Weights of a small transformer language model.
Training: a variant of Muon for these matrices, 1149M tokens, 8951 steps.
Each number is 500 + 50 x the weight over its row's rms, rounded and kept within 0 to 999. Layers, rows and columns count from 0. Numbers have three digits each. The size before them is the row's rms in percent of the matrix's.

# up: layer 5 MLP up, 3072x768, rms 0.137, rows 267-326, columns 672-719
# down: layer 5 MLP down (transposed), 3072x768, rms 0.0643, rows 267-326, columns 672-719
up267 101:463580475524493506485633494496549505468517519511522490434560456494583528485384514452535571507481451502509418474545490429572509505587592542420528
down267 099:497489525482450530517484512532481519462544386449464545454462442487548510511526631488481553574424502505464481493529526514493559534472478503457542
up268 098:446503539543481501383528516465557460484549557519491540506515485495497488516533534466494471474504417501363494485558526412560586552413455558564529
down268 102:515545431598525564501496492507540512567458522529502594477565505434412523550597513537534493470474566438462487537506474432408470520551517544500483
up269 097:492469362462446490571554519438551459546500478463537524498585560477530472514584419502522522483532443407636521459476548522560467482504485534502442
down269 096:583494542552474562469497524518532470436473531521450460512632510448543515433474600521456527504518509535506519548550458567442489460560528488543363
up270 096:570566512493377469547541620486492459582545546544539588447499602552398550437523514500398526543472542521501453525429497413509415648461539540482438
down270 100:511481501497547567543623565545494582500445508517574438501457524489473585495475530586552553508541564360454465461473455463497499465462445518491500
up271 103:366510595461496522528482457587536501460441459525499473564435484430445425530510507594541456526424443534453524646350594548525513457462518589469392
down271 101:467511468537542604494434458437541480455358452522471385569531405529512453526436453506467493480492543413431570607487608386513506490457499589491531
up272 101:508516550480463536519481552577464484437615435424420528530501557488486568475526437410512410525513489569466448480521571533588526472501432453512413
down272 100:510538493465498488503552541375501491444503477527558461537547485496565613510520464570452546482533469540483503451502502567567414518496414491542498
up273 097:351477478469522430450529503456491465484580534563511474455467457490573526494487437500511461438413552612513528427547487431523429469481560474503511
down273 100:596545481442469437558474579479591450438580517420431487557590436548470538495493489479501505546427566470519483499546400566480591570499530515496494
up274 095:476485484586520547463428530515431492443433467511583471431490536466479471459451531519547586526494396591541501493500470617539512506523433541491479
down274 101:521423547481488476502499453512431520520516551476509517562502563496456463504498491466607519563548464502498464502476437474480528470578498453555509
up275 109:529447446435423559498538469480530488443401488438486453426512445467466425549626464578477536549488428480480567464516537571500454506508474545422598
down275 106:553474533464507454539530507456452481436478496531529517499505410509426502534554406605452626431483552498550515490481545438535528377508579514487511
up276 095:500476537598559547513553537515462496471420567521460537542544534549515541539428458490570470503507576565485480516673521528385493516453524492478546
down276 095:528507504434509561500445502410497560442560488510532542506467511576538531594486448548518483467486491554542473445553490543541533517561373566528537
up277 092:562582424492500527458514530536456451481461467498514488539479463558436435515438436468511472460421555451453496528531455507562487389434628473471492
down277 099:551582569478422457511551535569514524552419497547561501509508508497435456543481497424539560499508628525450410506487450541499481465535482539577477
up278 099:485421392522534465626493465548538477395520435491480471491572505392579428538461496542497445564444472475536558488573446459489537581574391627426451
down278 099:566585537468365506543467467415481484499622536610443475463487458434492560545525542523489591507502446482524542607571425518515528542489500522520475
up279 083:556520451443525532411475564581481405450558566511556489445519461524443525488491541466522503463399503480518553426477522513604523501476418539530576
down279 095:419514582593464481508533429537538462373464487461497452475494517482425489504449593501474552521562529496436382511486489533434468405357449520525457
up280 108:473483530522532540452417495487554492493482446527517409489544508450442480535433556459509473537501453419521500545529432376551530471503551655472423
down280 104:536557444495524461414434499511472446491538472546531488569490457465530520496471573493573455533440448522560587401500523491468558458542475553524507
up281 102:551500522554369540444553413530559489546466443479460446484528591468523475514476448524457445457488508481483500471527543514589437474552549468491524
down281 103:624458552486449542454493464506494569472498477555545495458486578447454530437579505546494383498484580481467382505626379511545446492501527538475438
up282 088:480545499575511476570516497444475421498455521531408530441509500578613435472507448480435604592596504474544501491522408480478505510502440519457526
down282 092:473519533485500524600573545507423460354599434531640461543506479463524410458477557477569584586552417453426504521597463448442564521480538519466546
up283 101:551575528450487535510519507454516521559562498446592401487523490506493490482505537511472525417569485411488593514440468516552487551402496519473476
down283 100:533451539425511655668462551499522570480503427611624452537591463500478428468588500490447532494527504442539471487523584520481564438474497421450581
up284 091:552494448401363433472539477486535498501475516530534512544506504556566496569449544443522514524486434467539580483544542477468417442489534499555422
down284 094:443613445404440415516484545511522479485478427458449473509488481594550543417464595520461517545474501374420535496555500468531451387524445516505524
up285 095:410557503525542563541478585506485566448510509543548498683491404481543521489526521486432521500554456461501521494408516455501508504450539521460580
down285 099:522427481520565387632510552500458512463511432547472450517502577475529535517513531513521609469540532477508484565565508477578478606536479506484378
up286 101:484443487560504496545480517517629559497573437494433419428495458534593487591480566412469586488477500486404456529511544559456550530474486538503559
down286 101:538449514438494516566437527571465469513506514480507591538520489477422485568494522452370515490507472551482481459530502467543562579498494475513554
up287 096:480479496514439485597543530496411505503512548512537481493582542524482545440580489576495420513490522440525518519428479419538458472493515491473534
down287 098:505465510443472530562491480573512485507494501504582483523568521514481625490480535425559550485504480521481582589603466451464462380553539533586503
up288 108:487471507474520490528482527539454461532541551489486568528511566415531602495458530455524488489552494454436451421472577607546509489534499479516476
down288 098:487562458532481520522503525483572545509526437477554603453541474522514552570504530417523561514548455554447536558506473454493568527540481547517518
up289 102:448494468484522489459405481487516468460462450476487494453558460512525441502519344440511552419538447587469540447380544512487506547485491519533611
down289 101:481483489478478479463493490474458490567489527656476526505509526477589425520588465497517506492533506532435489483401490480519459503497496482473515
up290 100:499568490563509503519416417551577464462559533498488530477511533530534491504472536467480429519538571589537493510508505564557398477518413491482564
down290 101:547480430509461479469518555499590522457574559478486453523577477475522574544513503483406517519660544553505528431549588527501546481480535576535468
up291 105:580530545563495491515554534534478404542442437453511587550496507523514469576455530447437497458473419450514447510500520550441451438511561571506518
down291 105:571521538565489456505508489532537523514575423480578486545441527506564479560527502513416457530431424460570469579469518458467501421512597581425516
up292 105:519542491531560427390497475462526475493465524523599543549503527423514465586564551478548537468445459505435498520508565505505575424547523442556465
down292 104:590577541470477595610494432563529464452532544427562489529434497436548544574554491565499552469529551442552541560433568482550496490526485470420481
up293 087:546508492450504488444486586563458484455443508618573432658608511533525515475464416554426519502536509474472508544477450580505518506488469443472388
down293 093:507467495651420517586513503539482527604528390519595495552418520481423412449560517595492509522458481501505468427595472452549435420468473531497502
up294 103:459544389502467508498495594469487463447473491526526541495577522611598508424521565495508566504483391481481572521593508484515440532482449467497478
down294 097:558520488499489501475482503585555567544492517529502493509564464457552468590469501572479438447461523473472547592490481502417524468480395526413499
up295 103:557495449522506494449554554501527460526489487586412430512596439565431571588513557403642479584422460576502492543568414544498465472532459395544488
down295 101:581444497419505529496484458511448498570516556474509450520538541510483557566458500438503409482520576492509476569565464431515472505558473515516464
up296 097:491425463523515444471432458578491430525528474557474420510490498443543536585568492467445521425546477510480559467481511457453518456410512417539579
down296 093:482552536499567468510412427693481645519516538586446443407483349487580460575454483442437535505421491554460492543468463503560484507511488488554549
up297 104:520522445479527450522591473518493475452478527570537565417487536440426533453526542432486518421520437442448576550490534397609536464415512453514533
down297 103:481490487561430514550540493533446514533472555494557538539479579523560464482613407466455452482455434428533543517450479512490468527423501508547506
up298 105:502512552506473509465445431469445494446611561559484464539428566510550521381476428545502508514501429540572491495545447548528574566503513493459511
down298 102:403524554482445443505523539500449501540525518495565586603364551484447553406536520462546511451531432519490424478577427473496598500554468443502649
up299 103:527623439573487506475452542431478588542470511486480486479476515579471409412514427534471454514558486587476551539570559572576419443515435560504540
down299 103:487570504528539436466506505492423552537449475482485487512510406652466536472468453574506471463459551550441525432466556519504474430527559556609437
up300 101:604504471531467458414468467481532490532511394517466520501478531547497527418555526400473488548503476475591480449473554476481574457489388491472524
down300 101:468541573524467525414486543551532522533556353497520494587484559517503519504528530472537565445495502519562499447473590495498485479462437441402483
up301 105:470480566508482464545526532449530524495562617455600563448457465517507506433513479393528552417524507415502496518550517432576467426528499499488563
down301 102:619485433531603476401489540596475389486458428450417430474514494476484454531620538487573435469555402461558604567505502514500482522500525395413497
up302 092:494546483526522577413529435534438498581557483495581432460461545563591423548520462470403557532488608465499536406555459504521463463507449584391453
down302 098:523503477552446570550479452460556474527465531526606552520510552505551486494513472505457490491614566474497522497477422484523549314523584443457620
up303 106:458592460487498534455517488559476589556515567497544434450497477516513487585574481515467531500483483464499593446499486537472437503538597466512564
down303 103:467493567413477540474504461578451533402529515580480472535512413518510524522467552573536458502534561548520532424474516566470471500441545415429526
up304 113:554516477523573554502556473526448492470492503451411491430456441515508476497480444512504460480506530552456555475368556551541491485519525452451580
down304 104:571505581408485494535541597336443452443567529481548559470459525557447489509529529524508527512486486453479562439490550511477433511511657546553501
up305 102:449446414528511558405604515493531496465512452497457537501580529572541570511569476484436484434602458488556531571506536545514386514549523407482533
down305 101:497498489481509378526540483404545507479582522476434546485543461505558503461501621578539441380517541462517425571503521515474418540502472458568433
up306 110:527535508569502474443551448484350503535539485510581495451587488533500528407492498531490461527618502471569496510410576427444474414531473513400530
down306 104:550473481547472480483497526553384464517552595492494526411482557384499511363506461494421522601534529406511563486542583495515554432513501417411526
up307 116:463521493488506513511549525463517546460538570525451451468519606520512425531433538489481594467596510609564585513464512465533531508577554509458598
down307 103:585399452539464416568491488479508486525504499601549543464497557488519566464515532490513597422559483468512472492557526515491455488576423495486475
up308 106:516461487544542482561465501481392445533569525580508540495523474449527512443518455465501450545488457513455532507462483489467519539561470500397477
down308 102:529546561491521562487494482486438544522448443535527441499512439477515507564574484504473409422497473451450477536523563476482358469493428450430459
up309 101:494398512567406589531437592488510481449455591586572459518480502465470523540503506514374592569450500555508489490499403511461595445535545632485605
down309 098:493437514557473459470474545546529523541438444524507445478578546547550429456506500528462485488539539508476445535472518529451552515449476513474491
up310 104:396528425553466511520550462437464517518530449529542559534550487482399510349539488478522479521475536435515520422526523499451469509531533505479478
down310 101:507470483499551711540553336525541523523570521530548408489537475453484489454551524480529524531443435456548468446464442518521608491498512501418520
up311 098:553550465532480522550572527527598515496409483474501522475570536540448455476521435442534461569534446538522507485498510496422478441554452544449589
down311 100:468483620429529571563493543568542429465508636463478514485585530437431500476485424374518515617505456509487457491437542559484552611514524482521469
up312 096:464447423532516514549450503446535432500588514463565498483481547388532587513461403436523454472547531491504518489449529470464459542502641490524563
down312 098:469470467529490422435423664510539477533571467513496557529425504536500593529470511544487594576555539427511519529480533516641493486470534489570488
up313 102:511507493418496536542482512532479479560555447581561507554561501473551493410501498521467575528462405456511418496470521544472496509469541518516427
down313 107:552550476450474574473408586462445460512569521498629545523618425543570552530583435508423477556449442429474465519553542466456548597430485422505498
up314 095:506518491421429549462544491511512516452608471403470522621558457489540426465465417539511560509472529547491482524621511526514412522526503566507441
down314 096:520525521562424607503460433508447526472506612462527498605494485471447544476517414482474499492453473407541516452557493425445444478495535551461490
up315 100:510453547483497495484458603478515488496539566473462429458527502460426593461483551540549466502518497630497484419527511381545490525426463439548498
down315 101:588539565469456571365586554473480463483522430480493456559478539556528440381582521460524445484463475534466527524498540462511433435489429437467537
up316 101:460522551504461554460475566524585473495465523469489488482582532487413508526497512441372596462484430515552476534490493423559612386529450496497570
down316 101:537596510523480575567442550546485570502488559473397433517543579401428490527543510427539474474485416443482541603452462374498488460526465614461523
up317 104:525511528540586468494538539386468475533514465548461527514527458498544547436504430395349564460502515442403488589441477460464490498502436475485489
down317 101:544446546559520518533451527554468598480562538411446550513507413436613571441551440499445476496469600481561458551459513423437510416493549524496520
up318 105:441540514485567450500524524429551460394407466486506491525498541454544516449441551541475481561508447581480477545382532506530562448507447536492574
down318 107:496440457521458447533627441462523503596451490412473491499557560545480518542462460523446529539451449502538430481454498486491423366356542475488480
up319 100:574524527514431572366474489465429542511513453486492443597528518492571494493546399468503509448465495525529491530481474468433535497480440483528488
down319 102:547534497551558557559492426485465535500530518463486440433450546429533555414618430590564520497467542552501562432442556438472496541517522448415568
up320 092:520428493560505502503486474469446485523531556478472533520567530460564516576491438445514571432516456519471515438433566503486471482490489445530524
down320 098:509444453493483484494529531554452530460474482476518423536544466456502568485524593450572454577475446563542513468430473539521488529458531387498599
up321 097:479466460527513511454546497501507442439557434593481440417534392517487546449451509528463444530511521477443445536442524472479462539448481532536552
down321 099:525476474449453512489537590514590506501467497536463473478486502582487494372546461498538469500538438481434528401504486465491463536430456488435526
up322 099:538561489490482530573531516512448487449532498498484554458542384537557539399521478541532550485406497461566518489500546595464470611432480611421481
down322 099:495498566385387499386472557539464526464522519497525585442542439507554596512512544461547493523546487434569484509517420487529481489542487519585521
up323 100:470526380519468540509473511554479521560488545482587501536490488427473456490472547535536541588518470584473492452706409449473436532497512424514503
down323 103:524518539515475464398519485476445517511515529516455503424499474355552491449536479480543486544530498575528460547611434613458501515561487499543481
up324 109:634516497509548577454557545546488494514509492487623410372584563491456501458480525526495406476494457494384562500515488404510444542569397424468432
down324 107:503582500528522553533441575586454526456548456457462410615486496485524485497491405499453581588547460483480448489556588543516525481444487532500538
up325 092:494507561502596476553507500500568436545607486506546502596493410531505427600523504448582516514459522470585360472538481586480557525568438448508546
down325 099:498440402490506477409452482592472438496566459482487440627457473407480480529499560516510552516528453495617499435483453482521447540502566544576488
up326 099:452536432562524564401527482507447524503482475472510514543357515587502615518487601491432532518568577472417453535474419454565437493558543470527402
down326 099:553488506565535497435496549551525509512505482542474477517429509457460467458499469482475449542509519523593487465455408520475563462556554586431471